{"n_layer": 12, "d_model": 96, "n_head": 4, "n_kv_head": 4, "head_dim": 32, "d_mlp": 384, "vocab_size": 512, "activation": "gelu", "norm": "layernorm", "norm_place": "pre", "norm_eps": 1e-05, "positions": "learned", "qk_norm": false, "attn_scale": 0.177, "bias": "none", "tie_embeddings": false, "parallel_block": false, "init": "uniform", "init_std_qkv": 0.058, "init_std_o": 0.072, "init_std_up": 0.083, "init_std_down": 0.083, "optimizer": "muon_hyperball", "lr": 0.00593, "beta1": 0.95, "weight_decay": 0.0, "lr_head": 0.00696, "grad_clip": 2.0, "warmup_steps": 200, "schedule": "wsd", "decay_fraction": 1.0, "decay_shape": "linear", "final_lr_fraction": 0.0, "batch_tokens": 16384, "seq_len": 256, "doc_mask": true, "train_tokens": 125600000, "steps": 7667, "dataset": "wikipedia_en"}
Each number is 128 + 24 x the weight over its row's rms, rounded and kept within 0 to 255. Layers, rows and columns count from 0. The size above them is the row's rms in percent of the matrix's.

# layer 6 MLP up, 384x96, rms 0.0829, rows 132-269, columns 0-47
size [ 98 107  93 101 102  95  90  98  96 102 108  89 104 101 121  96 107 100  94  97 105 107  88  89  98 102  97 106  98  99  93 106 101  93  86 101  86  92 102 110  96 101  94  83 117  96  93  98  92 103  89  94 107 109  91  91  93 105 101 107  99  95 105  86  98  97  99  90  92  89  99  95 103 105  98 101 102 104 101 106  97  97 100  97  99  90  94  85  95 109 103 100 108 108 101 105  94  92  94 101  88 103  97  94 102 120 103 104 103  99 115  92 104  89 116  96  99 108 107  88  86 104  90  99  96  99  94 111 117 100 105  98  91  90 113 105  88 111]
[[135 189 146  93 113  89 138 188 127 135 137 155 146 141  82 139 100 100 139 149 109  86 158 151 133 181 156 161 115 137 101 138 132 134 110 114 115 130 134 127 145  70 132 136 114 154 118 104]
 [ 88 124 131 135 105 123 109 123 178 147 101 152 156 121 117 132 166 128 104 130  90  94 126  87 108  77 147 121 159 141 145 142 109 156 108  95 116 127 111  92 149 117 126 100 156 103 108  93]
 [139 111 153 110  78 131 143 119 145 161 137 112 118 141 142 104 103 138 139 140 145  97  99 122 109 158 153  94 115 133 104  98 123 151 127 118 143 169 138 137 167 129 173 174 194  82 121 136]
 [128 119 128 151 107  92 167 166  79 154 106 122 127 109 107 112 136 144  94 145  98 115  92 149  86 122 142 187 134 165 143  82 138 132 135 111 151 100 127  97 140 126  80 138 120 139 122 139]
 [153 125 107 151 113 100 136  84  96  82 126 119 126 137 158 130  95 157 149 128 108 115 155 153 136 145 134 142 131 128 133 183 158 128 126 150 154 123  93 112  87  95 122 135 113 105 137 186]
 [136 167 122 124  89 120 153 122 142 117 153 105 146 119 133  97 142 115 149 121 109  82 179 128 124 129 142 103 138 124 149 131 124  95 136 155 144 115 134 169 133 121  92 175 159  99 130 130]
 [127 139 131 132 164 109 136  75 115 125 139 138 121 105  92 107 126 143 150 155 110 116 156 138  99 125 140 160 107 109  91 150 179 181 138 114 132 160 142 148 116 167 100 153 146 148 110 138]
 [129 125 117 136 197 123 135 125 102 160 142 138 165 132  96 109 153 147 120 162  84 156 108 124 124 159 114 133 188 152 111 106 106 110 110  91  87 165 113 180 110 122 150 119  96 121 128 135]
 [123 109 149 137 146 121 100 113 139 100 144 116 119 112 125  93 145 136 151 171 164 100 147 102 111 124 136 161 150  93 119 157 119 136 125 100 120 120 145 112 126 110 118 150 161 121 107 145]
 [100 172 128 106  85 104 145 152 138 146  95 143 175 122 136 142 120 128 148 126 115 111 149 156 137 106 112 108 127 134 106  64 137 139 156 111 135 120 172 159 117 120 138 140 130 118 110 141]
 [112 152 105 108 133 133 152 118 111 129 123 148 120 135 139 112 134 125 122 182 134 108 131  77 105 175 122 163 173 110 158 111 141 138  79 112 135 127 113 122 114 140 140 107 140 131 116 108]
 [175 156 123 170 141 148  77  93 123 153 112 154 126 153 111 125 128 151 123 151 168 137 103 141 101 116 167 125 154 124 144 112 173 140 139 121 106 142 107 166 136 129 119  99 181 164 123 150]
 [118 144 108 124 158  79  95  88 137 148 114  98 127 126 144 121 107 124  91 131  99 123 133  68 100  74 158  86 147 128  97 122 116 186 103 142 121 146  72 116  96 134 119  94 131 139 114 126]
 [132 115  86 106 150 183 117 102 153 110 101 134  94 164 117 115  98 128 122  96 156  85 142 162  97 105  96 101 142  88 108 123 165 139 137 146 133 131 116 141 141 136 170 115  97 121 133 113]
 [142 118 109 146 125 121  89 155  75 147 100 128 129 115 106 137 115 177 130 129 114 114 114 103 111 143 116 111 141 157 119 130  87 131  95 102 128 117 148 135  97 151 141 117 131 132 109 148]
 [132 153  82 110 162 128  91 168 143  92 124 128 149 140 167 143 113 119 129 140 136 164 144 120 156 104 166 145 111 151 134 100 105 179 124 122 106 117 117 119 162  96 107  99 126 161 116 124]
 [147 159 122 132  99 124  83 113 171 124 173 115 110 111 144  93  90 132 176 124 153 133 174 149 103  98  82 152 183 150 103 116 127 151 124 129 158 135 134 131 119  77 132 146 108 158 127 155]
 [107 160 126 119 143 130 126 111 158 125 115  93 134 112  96 170  94 179 161 111 104 132 131 157 150 122 140 144 143 133 130 136 140 109 109 113 140 162 167 138 110 131 145 156 123 146 123 176]
 [147 174 131  98 133 119  82 176 138 118 133 127 115 116 148 151 135 136  95 111 108 120 132 143  86 122  96 116 119 116 154 140 178 125 115 152 167 133 157 110 144 146  78 134 154 151 158 118]
 [131 142  88 105 151 107 113 142 109 125  96 155 179 139 100 133 124  81 116 167 123 138 136 157 185 129 122 112 188 147 132 169  98  99 154 138 126  88 106 128 106  97 168  72 130 125 152 138]
 [ 97 160  90 122 136 151 147 132 100 175 105  80 148 142 138  87 148 141  86 137 125 121 153 134 123 181 111 157  82 124  74 100 139 152 119 147 134 145 131 131 137 118 114 122  94 122 119 116]
 [132 122 120 149 199 127 102  94 122 124 109 143 130 160 118 135 106 113 180 120 125  98 171 139 150 123  89 107 113 140  86  92 135  90 131  98 126 126 164 132 118 169 110 124 175 140 156 112]
 [100 100 125 129 115 137 107 157 101 125 107 100 179 126 143 163 117 133 121 175  99 133 101 137 117  96 112 129 129 141 185 166 122 136 149 124 140  96 182  70 130 108 123 105 125 139 171 120]
 [101 151  82 132 187 150 108 114 170 141 115 111 112 134 105 112  67 128 126 145 144 134 135 145 144 111 171  99 126  90 138 160  82 151 172 147 137 151  98 147 107 114 156 123 138 143 153 150]
 [140  93 125 136  81 105 120 107 136 104  70 108 108 141 109 111  69 162 120 158 142 106 149 116 120  98 105 108 113  85 104  95 125 153  88 142 116 112 132 111 124  99 127 143 108 118 134 113]
 [153  76  92  96 141 114 127  95 179 125 156 128 125 125 139 128 134 125  97  96 152 110 128 136 114 115 138 115  99 147 118  70 100 104  95 100  93 103 154 102 161 142 110 146 115 119  80 128]
 [111  87 154 117 156 161 114 110 141 155  99 102 115  98 126 106 115 111 103 119 115  81 131 134 140 123 121 135 140 166 109  81 110 176 126  83 161 113 129 134 121 115 130 115 152  89 148  94]
 [113  69 106 139 130 101 106 129 165 101 133 136 170 133 144 161  89  56 147  87  60 125 138  87 116  95 136  97 166 104 141 120 103  96 122 159 139 110 128 155 116 148 106 146 135  99 136 134]
 [ 76  99 156 155 147 153 110 138 123 142 138 142 135 115 120 139 102 164  95 136 139 125 130 165 138 126 166 197 146 136 145 116 118 120 150 173  92 115 180 126 166 121 135  92 105 126 151 125]
 [132 148 150 173 159 160 140 110 114 136 122 133 133 149 149 105 135 190 125 126  95 119  98 101  87 133 144 118 136  77 146 134 106 135 121 123 181 130 135 103 125 138 131 138 130 120 139  94]
 [ 99 134 144 143 111 109 115 132 105 155  95 143 140 131  96 144  87 104 101 109 135  95 112 135 170 161 170 161  91 134 149 110 125 145 105 145  92 143 133 137 111  85 162 115  68 132  56 154]
 [109 119 144  99  89 130  92 110 137 137 161 155 111 153  90 136  96 101  99 141  90 130 136 150 121 136 133 103 172  97 124  82 145 153 118  85 131 154 136 117  75 137 135 125 111 153 115  97]
 [ 96 118 133 113 149 117 134 113 169 107 131 110 167 156 179  96  92 132  99 141 122 114 128 142 113 133 110 186  96 154 108 166 112 136 134  97 170 156 116 137 154 144 123 112 145 143 103 130]
 [151 177 130 113 169 142 112 162 157 132 109 144 157  96 127 136 137 140 132 126  70  64 120 113 153 132 147 121 114 111 130  89  95  80 124 101  90 129 135 146 104 116 144 144 139 137 104 137]
 [141 156 139 117 130 137 139 102 144 122 104  73 115 100 136 146 130 171 127 118  94  85 143 114 123  94 138 155 156 125 101 129 104 160 116 157 102 144 174 134  65 143 145 127 148 108 129 151]
 [ 98  75 164 105 172  96 168 175 106 143 119 162 151 144 133 176 166 147  86 121 143 142 115 113 131  94 162 107 119 139 141 153 147 152 129 108 139 144 163 110 123 130  97  98 132 150 111 154]
 [100 116 136 110 103 140 125 143 108  95 160 154 143 120 166 129 116 129 107 182 115  96 149 128 135 112 145 136 127 133 151 113  94 106 120 136  93 131 117 122 127 119 157 109 114 120 108 153]
 [127 121 116 121 114 148 121 155  85 118 163 148 109 152 125 135 162  98 153 163 150  94 115 136 102 109 187 161 121 121 174 120 132 106  92 117  99 154  96 104 125  86 125  78 130  81 117 157]
 [139 139 163  99 153 119 111  84 141 101 185 107 119 115 101 148  81 113  96 136 143 106 116 106 144 139 123 126 157 111 104 144 136 132 163 120 127 133 106 114 147 138  89 113 107 103 130 130]
 [144 135 125 139 170 135 130 156 134 104 169 120 172 141  78 133 109 141 110 117 125 130 125 104 125 124 117 113 138 128 129 108 155 138  92 107 150 130 159 164 138 120 138 120  83 161 119 171]
 [117 147 123 116 112 160 115 123 122 102 140 128 175 142 109 133 147 128 114 137 138 140 131 154 134 117 156 131 154 190 158 173 117 120 139  93  99 106 184 104 121 101 120 149 145 159 128 126]
 [151 162 162 154 137 143 146 107 135 142 144 119 161 108 119 184 102 140  68 128 139  94 131 142 118 112 134 177 114 171 141 108 107 150 143 162 113 132 157 112 150 115 143 104 117 118 116 108]
 [124 132 107 147 117  95  80 114 124 118 100 118 179 113  72 129 117 129 112 145 139  98 135 112 117 100 147 146  87 138  80 142 114 158 145 128 115 117 111  64 138 105 115 139 128 115 110  96]
 [105 168 159 130 156 121 150 147 104 160 134 136 115 169  72 152 144 149 165 129 127 102 160 107 167 135 147  76 125 143 130 144  95 119 148 157 151 162 115 152 146 129  68 117 108 107 135 149]
 [106  87 105 137 121 123 112 127  88 103 137 146 124 101  87 149 105 111 110  98  79  98 143 107 111 121 133 135 125 120 142 126 124  87 130 141 121 127 124 108 146 133 108 101 157  87 125 126]
 [129 108 119 128  90 115  84 162 129 140 120 115 117 130 109 168 170 112 105 151 167  56 131 138 126 107 102 135 125 121 169 152 140 160  94 121 139 110 159 117 152 129  73 122 129 141 188 118]
 [122 118 112 138 157 124 169 124 111 147 134 121 173 172 174 135 117 140 141 150 107 160 170 115 113 158 134 155 109 107 109  98 144 138 124 158 130 162 129  94 107 126 125 165 139 119 135  91]
 [ 81 143 104 116 158 114 108 131 150 118 124 150 138 137 116 112 140 127  96 151 148  99 128 148 139 166  96 143 118 147 197 116 147 134 111 104 135 173 159 145 130 135 129 145 155 120 123 114]
 [113 157 166 126 126 161 159 110 153 130 135 131 158 111 151 146 136 126 123 108 126 110  95 154 134  94 141 138 114 140 147 146 125 155 117 152 108 149 146 149 114 162 113 113 113 154 139 140]
 [141 135 128 129  89 122  86 153 143 116 109 135 153 154 103 138 123 128 125 126 129  93  64 147 128  56 144 144 144 100 135 163 140  96 143 138 132 116 126 109 145 154 134 136  94 149 108 134]
 [116 119 119  77 134 142 132 134 109 112  90 131 123 148 180 129 132 143  82 135 174 110 124 171 123 154 144 117 134 123  89 135 121 152 127 113 150 116 107  81 104 142 135 154 104 182 168 132]
 [112 120 148  89 140 123 128 132 152 117 132  93 145 144 143 131 143 154 100 165 110 143 136 148 148 146 160 115 139 137 149 150 185 152 111  91 127 155 141 191 126 137  86 132 153 172 131 145]
 [ 89 129 104 180 128 102 138 120 152 122 111 128 111 125  81 146 119 120 128 156 102 115 153 102 147 131 129 145 125 130 117 116 117 133 159 101 134 116 119 121  80  80 132 134 169 141 140  63]
 [121  93 147  76 135 101 135 141 155  96 138 126 192  84 119 129 149 114 145 115  95 106 119 114 138 141 172 130 197 148 120 113 150 128 126 128 109 139 142 165 126 155 128 141 136 181 119 165]
 [108  99 135 116 129 135 111 108 123 164 164 138 146 126 144 126 122 151 112 163 153 105 122 128 101 172 130 116 155 116 179 154 140 132 133 111 172 129 111 132  92 114 117 124 130 135 137 126]
 [124 124 147 138 109 143 118 114  85 119 130 114 116 111 130 124 111 101 101 133  98 106 149 100 104 131  95 167 162 128  98 130  95 147 142 103 158  87 129 107 118 139  96 101 128 193 144 128]
 [127 168 168 144 128 134 131 142 122 133 169 114 116 190 110 108 112  94 112 138  96  94 102 119 114 157 124 126 132 125 156 124 127 154 150  99 112 106 136 134 137 168 119 177 147 158 159  88]
 [168 132 129  77 117 118 106  67 143 107 136 185 150 128 123 134 119 132 159 121 148 123  92 143 163 151 140 152 158 135 177 120 135 155 137 134 141 136 140 169 144 139 131 156 119 126 126 156]
 [124  92 141  97 128 126  99 137 120 134 102 110 143 109 159 106 142 115 137 100 119 114 118 112 151 154 155 179 157 124 128 108 103 117 141 130 141 125 136  93 101 123 137 172 167 151 186 148]
 [151 125  99  77 124  59 144 113 108 121  81  99 145 113 133  74  95 111 133  91  87 113 136 145 124 152 133 164 157 178 111 151 139 137 162 104 128  74 120 100 126 134 135 115 127 140 139 131]
 [151 112  82 152 169 104 143 154 114 141  82 129  86 161 110 114 135 118 124 140 119 151 144  82 209 128 141 138  96 125 155 112 135 151 100 111 135 147 116 109 113 105  89 116 114  95 128 141]
 [137 172 128 140  60 131 106 130 127 132 134  85 154 158 150  96 131 125 109 130 118 126 150  96 126 118 164 174 125 112 139 166 114 160 102 149 114 169 153 147 121  82 141 156 123 108 112 117]
 [125 116  87 116 110 120 106 117 129 107 113 155 138 115 135 120 123 164 111 100  54 115 133 103 142  92  93 104 125 108 108 106 114 137 155 180 166 135  93 118 140 154  91 172 104 131 145  99]
 [127 105 150 116 119 111  94 114 142 140 121  97 178 157 110 122  77 122 136 103 137 121 107 108 125 114 112 127 124 150 139 142 100 182 158 158 120 144 104 136 117 141 117 121 164  75 133 152]
 [126 111 155 118 114 123 138 121 119 144 115 118  94 166 174  83 120 109 124 154 111 138 164 133 148 142 114 110 145 176 123 156 120 113 119 142 138 121  95 152 119 153  82 119 103 123 117 113]
 [168 136 119 159 126 134  68 112 153 140 125  96 103 122 115 145 134 130 126 112  88  97 125 129 128 133  95 148 130  95 115  91 117 127  77 115 130 108 154 163  95 137 138 158 168 110 140 123]
 [170 110 179 163 122 120 134  97 124  86 103 112 119 155 149  82 154 121 124 110 116 109 188  97 106 140 144 141 102 155 137 139 111 127 136 114 120 117 106  88 139 139 108 156 155 125 138 113]
 [135 105  94  92 132  95 116 117 101 110 114 125  98 141 170 130  90 116 128 150 162 136 165 111 143 140 121 159 130 144 109  93 140  86 158 143 143 121 142 169 107  95 124 142 134 160 157 103]
 [140 152 136 133 137  89 106 107 103  99 131 139 149 120 179 121 111  73 149 147 162 126 140 152  96 148 153 158 144 116 139 132 136 158 120 112 148  97 127 123  92 111 133 175 159 108 111 158]
 [133 104 150 142 162 104  85 136 152 121 114 131 159 123 136  78 131 141 130 126 147 123 110 151  90  83 102 115 131 128 100 168 134 134 125  78 106 161 109 166 163 135 142 104 149 201  90 108]
 [151 122 119 136 161 117  80 164 146 128 134 150 152  99 132 164 118 142 145 122 152 115 138 122 149 138 133 136 113  97 114 113 155 141  87 104 167 103 166 106 170 141 143 101 136  69 131 143]
 [129 174 103  78 100 108 135 124 114 154 140  91 114 128 181 153 112  95 118 115  97 103 143 113 121 100 109 131 183 109 125 119 107 162  77 100 163 132 135 114 137 125 110 170 143 145 148 102]
 [153 134 178 157 100 110 130 167 135 130 118 100 129 158 118 147 143 121 119  97 105  97  92  97 121 129 134 127 121 133 123 108 117 142 102 100 111 118 181 135 138 132  99 140 154 134 148 101]
 [122 134 155 116 120 133 115 128  95 149 113 106 154 169  85 138 142 135  95 140 105 159 132 141 173  77 134 103 146  89 115 119 108 161 121 129 163  68 167  98 122  96 137 128 167 100 172 134]
 [171 132 140  93 184 119 106 147 136 122 131 130 166 166 156 163 115  87  98 157 165 121 153 153 124 128 131 159 147 142 115 148 156 137 123 114 117 124 128 150 137 156  97 131 142 138 122 147]
 [118  91 182 145 109 135 115 107  57 109  98 109 149 109 110 149 133 119 142 146 113 148 180 140 132 128 118  85 115 103 150 128 126 171  95  98 124 111 148 179 127 117 132 138 129 120  91  96]
 [124 121 126 123 120  99  74 126 131  93 132 154 136 152 105 150  98 143  98 134 124 135 139 107 170 174 163 116 156 200 110 153 136 127 143 142 165 126 150 170 148 112 135 126 109 110 143 158]
 [139 153 152 152 125 103 121 180 135 118 147 166 161 148  99 149 101 111 144 128 137 124 141 120  99 155 153 137 121 119 141 142 144 123 144 143 111 111 156 173 147  99 106 123 140 138 111 124]
 [ 87 125 102  90  86 132 134 149 114 114 135  87 144 108 121 133 136 127 124 165 122 126 132 105 122 148 157 123 150 173  60 108 156 119 114  97 143 146 105 128 113 114  93 112 128 134 121 143]
 [ 71 129 157 186 124 130 154 175 105 134 126 136 139 123  98 139  95 153 108 142 114  64 120 105 144 114 157 109  98 119 136 142 114 164  99 112 121 132 143  93 102  88  63 123 129 136 124 131]
 [124 102 143 168 128 158 107 101 151 135 140 128 131 115 104 154  83 120 102 120  76 113 154 113 141 134 102  94 150 127 170 175 144 136 149 133 133 123 147 175 132 168 108 140 157 137 102 150]
 [150  88 140 116 113 126 113 148  85 126 101 123 120 152  74 152 142 113 142 142 130 116 147 124 107 137 168  78 123 127 157 150 113 127 115 110 145 102 139 123  87  92 127 134 133 103 114 133]
 [121 124  88 127 121 125 122 129 113  94 126 106 166 125 100 120 122 154 128 118 141  89 139 106  64 119 108 135 150  96 116 112 163  90 102  75 136 142 124 134 103 102 142 175 129 162  96 107]
 [128 158 148 129 116 131 114  97 177 114 117 117 105  77 141 119 146 101 120 120 136 106 101 145 120  98 127 123  84 147 113 150 113 127 160 157 126 115 134 177  93  93 107 118 195 112 115 139]
 [105 113 122 149 110 128 122 160  87 181 109 107 147  79 112 152 135 118 150 136 137 117 140 136 134 193 101 159 163 134 127 153 142 155  87 119 132 155 120 108 123 124 135 128 115 166 104 144]
 [122 124 151 149 141 162 164 123 175 133 108 105 100  89 153 193 121 175  99 148 176 143 144 192 136 110 113 126 102 127 129 128 122 136 132 135 133  84 171 132  83 138 115 102 137 138 116 126]
 [128 153 115 128 137  86 147 157  91 111 108  92 149 107 108 163  81 128 110 129 150 132 131 126 153 129 138 137 142 137 117 111  99 106 101 121 159 129 125 126 156 134 134 172  93 107 137 132]
 [102 106 112 174 119 119 135 120 131 121 126 113 168 121 111 101  77 131 154 168 100 149 143 116 105 101 147 125 121 134 151 135 126 147  97 113 140 167 114 159 155  99 107 167 115  90  75 124]
 [133 108 119 133 112 131 119 107 141 121  98 107 129  89 144 166 126 138 126 137 161 110 128 119 118 145 119 130 153 110 105 138 170 122 106 121 133 125 123 115 108 152  60 132 118 147 116 139]
 [134 127 138 106  98 107 108 131 102  77  90  92 113  83 110 121 106 152 133 163 126 152  67 124 118 114 144 118 125 162 102 110 130 110 132  88 146 127 117 127  70 122 140 110 139 109 126 114]
 [132 134  98 175 171 157 147 141 126 136  80  79 157  83 102 120 114  90 145 122 161 132 127 136 116 142 115 104  66 111 113 115  95 124 144 153 103 124 124 144 112 117 149 127 133 114 126 154]
 [104 117 114 111 125 133 167  77 132 105 118  79 135 132 127 140 125 128 178 167 133 153 161 111  80 151 134 181 144 134 127 150 147 114 138 122 142 128 141 133 101 157 111 128 122 103 134 150]
 [103 119 129 141 112 134  93 114 123 121 171 135 126  97 140 107 117 126  68 108 109 129 161 143 110 142 143 164 119 169  94  97 171 123 164 104 123 129 123 129 144 109  91 110  98 126 120 119]
 [115  85 119  94 171 155  87  95 146 152 150 134 121 154 167 133 133 130 108 129 125 111 130 114 133 138 107 109 104 105 178 123 125 150 110 114 155  82 104 162 110 131 138 118 140 141 108  92]
 [166  95 163 119 111 128 130 148 131 143 116 119 112 128 141 131 110 137 124 113 142 144  91 142 145 119 114 132 119 138 135 168 137 103 126 111 143  69 131 104 107  79 117 133 139 162 120 129]
 [125 180 132 159 132 133 152  67  89 149 112 131 103 147 127 119 154  90 157 131 137 113 152 110 137 115 142 123 114 104 157 141 147 143 179 162 126 101 105 125 112  86 119 168 145 124 149 135]
 [100 104 107 140  96 116 168 129 180 126 112 142 110 124 168 166 128 147 128 149 121 106 134 134 154 137  97 149 145 193  63 124 129 151 115 116 127 132 121 135 115 112 137 152 156 147 104 125]
 [150 140 113 151 148 130 113 136 117 127  59  90 180 104 151 171 122 154 153 132 150 134 132 110  25 124 144 135 117 134 128 146 148 139 125 134 138 114 157 101 120 149 123 123 134 150 108 173]
 [148 163 127 129 125 143 118 148 149 123 113 155 128 151 143 148 155 105 104 165 134 136 169 154 148 150 133 167 165 146 106 126 143 146 133 133 135  81 114 115  76 155 149 139 137 144 151 122]
 [143 154  97 123 169 149 131 119 124 127 119 136 124 113 109 134 122 135 120 143 113 120 176 124 143 160 139 142 106 138 139 182 105 181 169 147 132 108 151 109 129 141 143 108 131 115 129 181]
 [105 131 125 101 160 114 117 129  98 161 118 146 123 159 150 163 124 131  93 139 110  83 147 138 115 102 147 126 133 136 122 167 127 159  63 168 137 110 120 195  82 122 106  91 146 126 118 116]
 [121 134  76 153 157  77  58 151 147 133 109 106 112 141 149 134 141 140 155 106 136 125  58 126 119 135 118 110 107 131 110 129 105 144 122 133 134 144 153 129 128 154  94 134 187 106 158 162]
 [145 127 129 111 102 123 135 104 100 154 113 117 141 162 113 134 165 120 126 135 139 125 155 149 142 143 143  94  97 165  77 143 119 122 146  83 112 152 127 146 135 170 134 112 133 124  73 144]
 [108 131  70  88 111 121 147 151 127 141 127 115 143  87 105 106 124 120  92 125 163 121 117 152  85 130  90 146 190 156 101 150 130 133 106 125 157 124 112 137 148 117 154 125 129 168  65  95]
 [148  82 116 135 165 132 134 132  65 146 163 140 100 110 124 117 139 141 132  90 134 100 119 109  98 129 151 147 135 132 162 102 135 151 127 132 131 110 156 123 147  91 135 112 142 115 139 116]
 [127 115 105 108 176 132  78 152 147 103  95 169 123 122 113 111 166 121 143 109 104 112 144 105 135 122 103  64 148  95 135 163 135  95 111 135 124  92 136 141 123 103 132 121 162  96 167 112]
 [125 138  96 100 151 107  90 113 144 143  87 117 183  81 161 135 121 165 121 154 146 131 132 162  99 112 111 110 163 146 126 196 136  98 129 165 153 135 123 147 183 124 133 138 143 104 124 131]
 [ 86 138 164 122  58 182 120 111 136 108 177 114 155 137 131 129 114  84 138 115 121 112 108 143 102 121 149  93 144  94 121 134 113 104 114  90 125 123 104 136 119  82  97 133 144 164 117 128]
 [150 158 130 128 153 144 136 113 164 119 117 143 170  89 150 138 156 101 103 171 102 106 145 128 126 100 108 138  99  82 147 160 147 132 149 152 102 125 108 151  72 103 171 131 139 159 116 117]
 [ 81 129 139 123 160 125  96 123 116 105  89 157  85 136 114 126 142 127 150 110 123 118 150 119 102 126 148  76 128 152 150  95 135 117 156 158 128 141 160 110 151 101 140 124 123 151 140 118]
 [ 84 106 117 152 134 108 127 116 108 122 140 113 130 125 154 136  91  71 139 110 160 145 156 145  92 139 162 132 140 123 136 131 110 136 100 160 115 186  88 175 134  88 122 171 120 136 121 173]
 [119 104 121 126 130 102 129 126 129 142 145 173  88 135 145 112 161 169 138 100 102 130 142  96 119 153  95 113 121 149  95 130 138 152 123 128 109 106 157 176 136 101 139  74  75 142 164 137]
 [ 92 100 146 116 114 117 122 133  64 113  72  94  74  93 115 139 125 117 113 114 126  70 172 112 141 113 117 110 122 136 169  76 137 138 123 138 162  94 135 153 129 130 123 134 108 157 112 138]
 [151 132 151  70 157 142 120 111 135 137 131 133 118 147 111 125 205  79 141 131 104 129 115 111  96  76 161 143 111 138 121 120 140 109 111  99 127 123 143  98 102 127 137 117 106 155 129 121]
 [160 148 140  88  85  80 135 127 112 123 150 156 125 124  87 132 119 122 110  83 132 111  78 130 134 126  65 121 143 139 128 109 166 162 129 140 187  97 125 151 100 137 139 129  91 112 143 109]
 [129 113 128 126 143 103  87 149 141 116 117  96  93 137 138 171 102 138 114 104 114 102 139 116 161  82 157  85  96  80 104 129 109 145 127 140 114 144 136 131 135 139  91 114 171 110 110 164]
 [130 148 165 100 178 131 131 128  94 136 127 180 157 123 122 201 160 127 112 123 128 122 139 169 117  93 140 129 119 146 143  90 134 131 104 104 144 105 107 129 165 135 134 111 157 129 130 121]
 [124 132 108  95 153 142 120 138 162 148 118 107 135 156 123 143 114 121  98 131 167 111 143 118 125 105 151 114 102 133 127  99  90 125 134 113 137 169 176 133 137 100  98 172 108 140 123 118]
 [181  80 142 124 150 145 123 146 123 106 121 146 129 142 100 177 118 145 134 142 122 121 125 156 118 129 169 115 122 172 101 160 118 161 143 140 174  95  96 170 129 163  89 162 153 190 116 137]
 [128 152 121 147 132 107 109 105 159 122 147  71 105 143 150  91  82 130  87 171 124 112 138 103 132 138 121 138  84 160  97  72 155 143  99 154  99 131 100 147 118 143  93 142 142 125 151 153]
 [137 148 163 133 147 103 130 112  87 170 106 104 132 118 161 141 130 155  97 115 146 134 118 118 125 109 121 125 133 103 121 153 143 119 111 112  93 119 130 109 107 104 106 141 152 103 118 168]
 [118 112 124  82 122 104 135 152 106 140 153 126 151 106 143 147 140 135 156 140 136 108 179 123 131 109 100 123 124 162 127 132 136 164 134 162 169 157 160 156 102 120 119 107  76 133  81 153]
 [119 126 130 156 147 131 132 156 119 148 141 119 162 134  97 161 119  98 105 137 128 159 151 131 100 130 113 138 136 119 116 122 120 146  77 145 117 124 148 149  56 112 137 120 171  83 129 137]
 [132 126 105 178 110 120 118 165 174 100 120 133 156  59 159 152 144 139  95  99 135 102 128 111  81 138 140 135 132 111 128 117 126 144 140  80 168  73  91 129 119 141 120 139 128 134 128 132]
 [176 145 142 151 163 147  81  81 114 114  99 149 140 168 137 162 152 145 101  98 156 110 144 165 128 142 125  86  95 121 107 100  93 121 126  99 119 128 143  87 110 137 122 102 137  99  95 106]
 [124 124 133 158 159 134 138 124 104 135 107 165 172 148 162 113 109  93 121 105 123 110 143  69 120 119  97  88 149 100  91 168 103 102 112 126 113 135 136 114 127 123 147 125 129 122 113 117]
 [153 169 119 109 147 121 141 153 167 116 109 108 124 162 109 194  95  90 139 153 137 140 126 150 117 106 116 116  98 151  99 145 152 116 148 136 102 114 152 119 160 160 139 115 111 121 125 135]
 [152 118 146 127  95 125 119 154 161 150 133 121 160 105 126 153 104 137 122 121 145 131 141  91 108 107 160 116 164 176 104  87 170 113 133 152 158 129 153 112 125 129 103 114 106 117 114 167]
 [143 112 131 122 147 110 110 157 102 162 115 138 122 118 161 124 168 145 138 136 165 139 114 127 147 159 143 142 123 170 152 111 134 125 119 114 148 136 180 186 107 125 137 132  79 158  88 119]
 [134 113 113 127 125 132 115 133 124 134 143 138 136 134 134 157 184 174 130 132 122  68 133 104 156 121 165 159 130 116 170 114 164 147 166 172 167 102 153 112 119 108 126 137 164 138  99 126]
 [167 177 135 128 106 112 103 133 126 116 121 140 146 142 102 164 153 150 127 120 110 131 146 159 136 160 145 152 102 124  62 105 106 130 138 109 107 143 180 102 127 130 128 139 153 119 152 107]
 [131 121 132  79 119 144  95 113 139 163 110  87 135 141  84 165 145 127 127 133  63 117 149 101 103 116 137  97 126 121 133 125 106 141  85 114  93 100 136 123 127 103 136 139 131  58 107 126]
 [ 79 182 135 137 146 112 122 140 142 103 100 109 129 119 126 122 136 128 163 151 155 110 128  80 122 110 108 152 109 141 138 182 163 162 168 104  96 125 134 141 121 125 111 121 139 135 132 115]
 [125 128 107 144 132 109  96 143 139  85 167 148 117 135 144 136  83 113 134 135 131 126 144 144 130 155 153 140 147 124 157 109 165 112 101 162  82 139 161 136 103 126 133 151 132 112 119 119]
 [124 174 170 108 102 147 106  89  75 133 159 124 125 173  95 132 136 158 146 139 110  90 111 102 121 114 155 114 129 108 113 122 128  99 145 129 161 145 175 102 129  92  77 159 146 130 126  61]
 [151 127 171 136 150 110 136 102 179 126 154 147 135 114 130 158 148 147  91 134 100 140 133 122 130 126 157 131 124 151 135 131 157 144 157 139 132 135 131 145 152 132 146  67 104 158 139 164]
 [123 116 120 126 119 140 134 140 104 115 163 122 184 143 144 131 164  94 121 134 138 133 104 106 139 167 147 125  80 161 127 131  73 159 178 125 158 123 152 133 121 114 175 119 142 116  91 105]
 [131 144 146  45 102 108 143 108 111 100 100 144 127 169 135 156 148 108 143 146 129 132 148 135 106 129  80 116 126 143  85 112 182 148 155 135 129 116 104 134 146 120 141 112 124 125 116 108]]